config.toml
d_model = 64
d_mlp = 256
qk_norm = true
attn_scale = 0.223
tie_embeddings = "early"
parallel_block = false
init = "normal"
init_std_qkv = 0.0618
beta2 = 0.99
train_tokens = 139100000
dataset = "wikipedia_en"
Each number is 500 + 50 x the weight over its row's rms, rounded and kept within 0 to 999. Layers, rows and columns count from 0. Numbers have three digits each. The size before them is the row's rms in percent of the matrix's.

# v: layer 3 attention value, 64x64, rms 0.25, rows 43-63, columns 0-63
# o: layer 3 attention output (transposed), 64x64, rms 0.245, rows 43-63, columns 0-63
# up: layer 3 MLP up, 256x64, rms 0.255, rows 0-25, columns 0-63
# down: layer 3 MLP down (transposed), 256x64, rms 0.244, rows 0-24, columns 0-63
v43 105:536479427458478539472435445410517486533425516558579479529525543514436485471549470546477502583558495509501621431566466557491453469526487460517538389465497481477546452418444602497502442439406500
o43 106:589461473508528584516426468465506432573452510487605537554512556574428541549484442504444510532437542548469558536428397563505496569506459520581488426487469478539524483398516509513478461407455504
v44 105:521527484529494526485516492480493459501418653516457522450450497543494430488520418526476468590425534494422581510540499474406522450490434554483523571444578521523454534492565436454578534400558474
o44 102:579590482526452458528484466476502507494370578451481584485493494453500468449543473499434504527492501459470518477515461383561475481563515513526552570511500516577537515532460470505531502305544550
v45 107:510473409447466417515448438519488548496504465614547467418590391514509459473548529590508506537535531524534528572433530469459547555497533553531439471601498532461522445490427466539439452550564531
o45 100:600485424447550432462460516426415460485478397568543531452584453504442424492475497511441545620501486553493508589451468439531543524476502539530472492484509487495415535517512449599486493566565497
v46 102:492521422462598388466578518550467586559443539534590568469413568425522519504564533459507489480494532535560552526489515541604447455517442413457445504570523484522444524466476537528517508489567479
o46 091:398527514450576451505564572438436540542490536448599496402444571459489437508517576526512497505475503503455478477491472592589408578574459440453447508568505496460520461445459523453478533500531558
v47 091:521670484411442524499551523521492497495514593490544529513441549509504542480444575451578501524468514443454469462421483482533457502528540474517497463489446489437499524598555404367537502493537559
o47 101:614626491524393512460470498491485518516559476442490558524468569534530493454532594471588508525441486497459475491500573501518526522515556479503561490481399480462535491544471432385546589459431444
v48 097:522557440451495478604503501538517502501482452410438431482419423522573548467548631453475477490507600540462475520532496451472538424577520483568536493434447503492534461517406550476548603490496496
o48 094:537485426527468588466516462539529428587487489524517491532511480465561524485495608444501481458393494551462481546515585485456648413536459499515472500449543496458470506521583587486551555441441435
v49 084:506564438406436588595445531435484451502475451463465519590549581576555548512488489388485502484485503539525535483523497502507449473609503448500553444409405505489519514491430577455539484481458479
o49 088:485514492530474611538527455469503417631508505480557553538535526551557624505446593475529517424466464593471597505433564530432545490542450487514494453442469519482501494455554526478518488450415478
v50 093:480471520562551410547409505487530538509541467566452487493512463487533451533458468511479522488541479537591371542477473465491517545446461517508473514414617553446531499439598475543427437450490621
o50 100:492496524449515371608461430466458554466517437541372477441484451423508446512523471587475490476528480597571424527508468427535451526481452506488500494439515519520500511525525479562399444496466575
v51 105:463469534486532489523443463576520510488479522491442464504559476552458413552453500446492521471436478451451544431484574475451508508564580508486588584510437444528533375545484571534545378522570419
o51 112:450464550461525474504428471491522557475505517527463526518568477530455437475421452410470529466463510347434537425492570499455509579578533526451569585470450476513542412454528580537527480523514418
v52 092:528493481585521470540511472461538585475530425440560554499479488463501455585405531504448475386419430567535548469462448495506498536488473475460645517444474495488498426442512491488482396436465446
o52 100:514590523470550527581593561529547520493472443489513588549500488561536477564403438487485458480442507494490462424427467480544457573566510510478603455426512499587507407442501528452486487532410549
v53 104:514502601557496546492568546480488505550421605427390513520515504504462505436423467428485477499509551476440507522560542461483470541471531489473528621440399430521508466418448470486585475459535441
o53 103:485593492545385590485598465519478552541401494521468537489525445494448451468494573476511418436478506386434498457494548519482489500509530567470509571490461491567637503508451521532569471454474489
v54 095:544474509599590437474486526531474552537477468582532486453535539512533437603509423511496468501470511498434561384428477530408494499415455516562589504529551489508469528503608545534422507545481446
o54 098:556466438555508466460545553570546480441526516481544561445529507553485462632501426529487511467535513540504431430473457496517408494466586475586535607580413494517403514506472532566472490444536535
v55 100:542584524525418529527497465512494516479559411445592500520437528476555464535456429527502540513478431539547524446502519402473489524561557464568490478586602485463370570575502454563425487512496495
o55 097:536526478539414576548493514536595506514608428444512532445510509604491445532515461546508554527510452548532501445440563385485458505558494499549497446562574489484439558539515393469429495503423471
v56 092:508482557461490602575444478501497558546462444487507513507427423390560479507503475548576517556463627514497526543605466477518529497467546564550554479472429500520491409502431464467426517454411491
o56 096:535483515446468602471470483487478508464442385480529559542467398490532469471472521489499415471460499484536534574535371432510561498464597493584551449513513563467460488523418492543427510398457496
v57 090:498543476416569486487574530457504474567472619576566524495478517463409506496501594461475465565409505421455553426516519552521537482479537432534445588483461496509518504479501513408566546457514395
o57 104:567507451526506466460505474437483533542502563527530508531427528449452548467520539437507487550402531387401457398554520591484525596527529408536499534499446460577571433513449549457530539456519470
v58 094:519474493581494512554522537499462492514406488534563535487412483580452492451449456515509488553477567454505455689528440517585467451555499608515534525485582547551465520499485488500572489418476484
o58 114:571536462508433512502544456444533475525366530523529603462467436491426501467573523619517463497538518465472480592546475462596470499565556545425572447483544505567506460446455465482480515426471529
v59 107:502581466587566488453571572537513535507567510436595509443557467481464522546415460510426488518462482504405448508488520518413520399505559405492490494541500400528482536453524528457463533533468394
o59 106:446573498515557483549562598556552588457647526493563485427502491472420481573476435493481443538483524485493494497516451524457509500506544460452458550545457389580508441452484473507400480535478439
v60 111:526526503536524510498504508513512495572461463532543429474510523408452399445619512547424479492561508521486477484505547533488477546530406440574414481581523548512409524546433517560490541622433439
o60 092:513443425540478573367485489516597454532520488509629450488517523481436467470589459499454492434510493547464422521489574517451456506474460485548364527574544501488425552517508520501517485576538491
v61 087:475516496517464533439541462456503408495498560510545517515420493611501509468442518612539551563513508441543594481610492496566515513568433605450478552579468482475435490567515397469530521482513480
o61 094:524567539500465526507418540441492477483440560509478492552509522488527488413503416519555533579588519376560631458580459497504486509522522580487507469519519500476512412564436436392526556532508510
v62 105:540590413444438565509509475451534496500475560514529494446461497474510531513563494472512459630479490568402544617507517503509453470514447455564441442498415545533444465470454502370521538426507512
o62 117:581607429521478512435482477473474506541447492462599547529476535519484556547502577475521427550432422572457537619441439430513568485500486428534431469489540469498510498517498453466494494374512555
v63 097:514537531413451510577486491530523565489512533563447467541578523533395431501435488607408458562370448475508445523512524484473590533572598464522558524470466450517492512531501547462491516550492443
o63 089:559506444481486502465496389450574569490575511541475495545514492437475549456464475473390526500426478516456495520458580495336550489576534480551598544509490487512559473402567504496510451542524491
up0 102:530494488558458527520492499446553485474527476466538489491557597567581441493461534553515424588530506563542546472467530514489327447522477492550552460550459509540546443501412366497440463488479480
down0 110:388480466418451458496441575485431433498482484548492533542329505495414436491422554516533539507445485520545520460554515542473551555524459487429542461515448460447515478472471577581531525518447468
up1 108:581485452606511447479605534427550457514543520442516484532503434468539452485487529463472459442466478532447486479442562574405508488524564471545567606438528467574472441448541535414419499492454534
down1 108:521531580472526570446488516480357548559451558527387485509518477358463485486556450511491529543520515522556543500499528442623500448566505539494547517443532519433501506540541539517523558456579455
up2 103:558497357478442505487508513540602534491438449466584471500538550528541511490505593484432450459429424515437522565489548574448555507552467524480443538424492549596483539490522455449427485573471509
down2 099:503551513529592493532480413485446518546523553510480524485536441464467585545512618443452514463538482543467572536536540494459524506485430490450440578517516507472490495437584567373461579609459555
up3 081:488617490577471527578505453438393527417487585481482571485459519514564496446514475419456483474550481528507592465523530462526457480589383552497574470513472474473502536454462474523466577520568435
down3 087:427477462497549548553468415449468474447570466515514577455551493484466459490476467461490514427598515477514491596555491520502514537488504423464462516486476411409522441440682545530514445513545479
up4 105:582512493451510456406562424464474472489489504463515397537528575503479493407528569432465470478486406518442469569457542577520529537553559486592595564462517498519444445427492521483574541475566513
down4 108:488520421515560530618479486597535481432447515526439479447593477501515447436503562486453547485545468585598547438427490477417440505530470455499458471525415578457467538499423493510537491419534480
up5 109:540516537601500473574555585546593516554463457551480452516551512450537533501557510572618490505528381560504440531517514563562487556526442486550490460520460465444474552534567461578427496496524431
down5 104:631503509553416464537403522584473551436549545618532515494572580416437436441503429522451498456537540472511542520489487471464503457570462478543523471456412514571520475504485518548471522452485554
up6 092:510507468457529535480508441459455499523447519542422460506463473447612594426497445576594423471556471524533439460527457527459460544552573562509537493437517513540400591473413545480511507536534415
down6 092:341565528473559510485461479453546524428525536509485476477534469495452481510487508381569487446348526423461504469458399524438513517522502497400493551518514466515524463455541478488400515469524517
up7 091:482491501512563558532472405449514532464456538478491482588553542576521494402590472437479458527489454443562576553457471472561485560546466494619576542496521525480531399545501467413516451490493588
down7 092:470519471545453446530512497508555454545446551506535513387608472479501506537574506594590480517483498515501500515457412471504495555485555468401427490448518495394467535444454493528553418598478596
up8 115:573522450594566484432493507501559462567507511480515486534453560536565505473509553486538454605414523537476540445463623601591506573523485465508577517448470503454514556422556529456525538576515483
down8 112:454529538497505524501452537455564414543516433549465461539476518526546427413419505485493503436509482428443426509471514433440408492539496549463588553444536461461434528495417517418540460459573611
up9 085:505526574457439508533592410483465518488472392442445462430483472443521388527540516457454468457533499542416548511486435550481507496490495610511520484466466485512565588490372555520451481556561500
down9 089:401525517518489497531476456402560522498512482472564567438507513488410552428424413395499525434470397521547473554554464498488533474468439524495478513549442484594522510501499508428449452469603572
up10 097:516435430523538402459595419481463524535454545508545498559417446507538506469503536529484483491482475530543459520554513628434495460445539622525505583387525523460432457436528526548523527461477547
down10 097:478466471498547565519450517502585464424407514535574512486635393509484500550545541559560469500544503512506506505488482410375546486506556403487525479430465396485516498469472510497498506438487586
up11 094:490487460363457498411514493517467476562531390543488474560508501602522438410455593436491471549504453548499472513500437553531503555555444509565502539514570548546426578524506422467558482535467488
down11 095:464455495605535490465511533547560544451523565534522445513572453531585534531499492442536520486490493535482548516474425495522409519597536481438475450533531377407547537547547425504523411411486574
up12 092:525534557516489421459572492521485505460525437458481425475558471482459493420477514573530505513516531528412575439480532483497423437461560481531491565604508561436526486443460397501521499641402486
down12 098:438510438511418450405528508507546482524511506520494528491462471590460602505608520482522543452561509603457514560404565526456548494451489470489523487631476425539471445527483524430501563567514547
up13 099:537555476410499496425571523425425482424499417501405472479488526492510520519458492541523419393497548450530520461400523564626482497537516487582532575408482526493540540464479513498497464521577538
down13 100:367435562527561449488492471540514514481495491531515445452482545468484462433455442472588616422488482561587425475459545548508485486515423507489410501477479547403539512508509468515601425477485444
up14 103:512543599517485457493497535356608436556451570496400509524478479469504486436485478514457486570481502499566557440542551493516475471469457543598545443490424561518502509535444460580449439570521542
down14 099:456571417544448501502497374538503431510589486464480426567466488528536469480455479493445494547474504541433525561486520520506539406430444474543467439480525554518516425492519533546564573372417450
up15 102:495490547509430539455570524429542455511460588464488453503499539537411528441475567406580487520439488461430610506515538504494494470495527533550544506496607524524527521480518442493450523636499378
down15 103:414462476416513500511463544396576541495477408542529454539576475508509447442429480532453472479423366512519443583485510506522521526474450505468477483478440419515517470441408410550527499472490578
up16 079:496553544558460347546549493513525602511524481553528420543524530575563520429555510485460445519506414532508512421413450472536440487445412501537548551487498509420493573543467536487563468494546542
down16 089:360530445486520462515529595438510556466548532587446537469477466477548504534502506513515556488508487452405461520504382439491468453556594436423454493455513504418526492491463524455565439495600512
up17 087:531605599448416499601540465527468422516461437445488456466417476513500503434435522559485504469525548462551480494481550541525508507462476509551463556499458523486534553465454415599523410489379452
down17 087:314483512532404491460477520447515545477537481520568489503469386581538548538575456497522503447505504483495532501511496578436514458459449563505460521603396466521539529483503532451500552445458552
up18 090:523551488532477539455573540466453458499423535521586482547524576492567492503584570488557494491513461585545562394480527483573447543521497444486477515529549653549486508495537522524546471509585608
down18 094:424494496494544521516539600507501541466502468550542483501501548450589450607440539542515515574437471481513501562505571513565391486429462454471373497456465581451467477531612516452542528469549509
up19 100:488502437545452551544581564419510516534489445562380479476571586480549520524519488431523412458470451504393566517536492514484458535497471593499574587480499470568514503435486574501431519550499438
down19 098:433552552492543607468457513536481469533427396516511466526523498473447535584424568575496457532476536559501387524537503422515504560545503461478472416506510440481418454484489548499506384426533553
up20 088:502481550519461457495469503471435380543524520481489466513432415483523499462439473601451501581504468516539535440545471606494541449551400517521558578465407504508423481529470550479610543528575483
down20 085:395469458520496502502520502513521562522560506538478432438562480519488486527540491444440543435511538427393549529448393559441510417525520472463491589494459406481590492472564466426540577423519531
up21 085:496518511542524423459548524510470491531558544571479470517516489510523505516527453529490492516441469554527542548406487544534510471499397595548507527509354487576547608464490529451593405575524595
down21 089:430446484504576571508495444546503550405589508532460580496479494462549485570555428402486492527381533466439570612511444550525539543506472466516462482554438453465535502473512475419568492487535546
up22 095:518516454475537462499498564462451480576391416563465430447466461544560480479533506478431457518501382561553505505445478474452514393477384551540503548504481570525465588491569490578502487483567505
down22 098:460444509615649574509496507541505466398462476495497569442428513504399488551476476557509482473473501433441541575493404497450492505420508497447488559538402495432540531563551496481498495499523501
up23 084:494456432533481432510451423502413557620552427454454516555390515508518624472466487504522459492482524545499507526444518533407516484522520464599459516425533496529463577492497542387505456543513537
down23 085:396531518566468464505560514473547490524459410486514601491501429484478540543540555439602571471433531507469512464438482541506604560482428462528398500482467394530465558474490498513541458433575507
up24 106:499496516491522490578459511482527550417510383543451485542567505506531617469458496550481396488544466475428602495488510563443477515566528536537539469546516484485550521549522386513444510608402525
down24 106:505499443507427497515508465522413423577417431490475583373459491541432494521497558410568517562532482474469470424486490462511550507394553563541536515535517566414470528548491500423453440488468483
up25 107:541567456628450485484517528504574435502506476425542488548546571592517426444582493555568455479559401490418443512535459582588457543545501449528493529470529516548526495506538488543457495585465492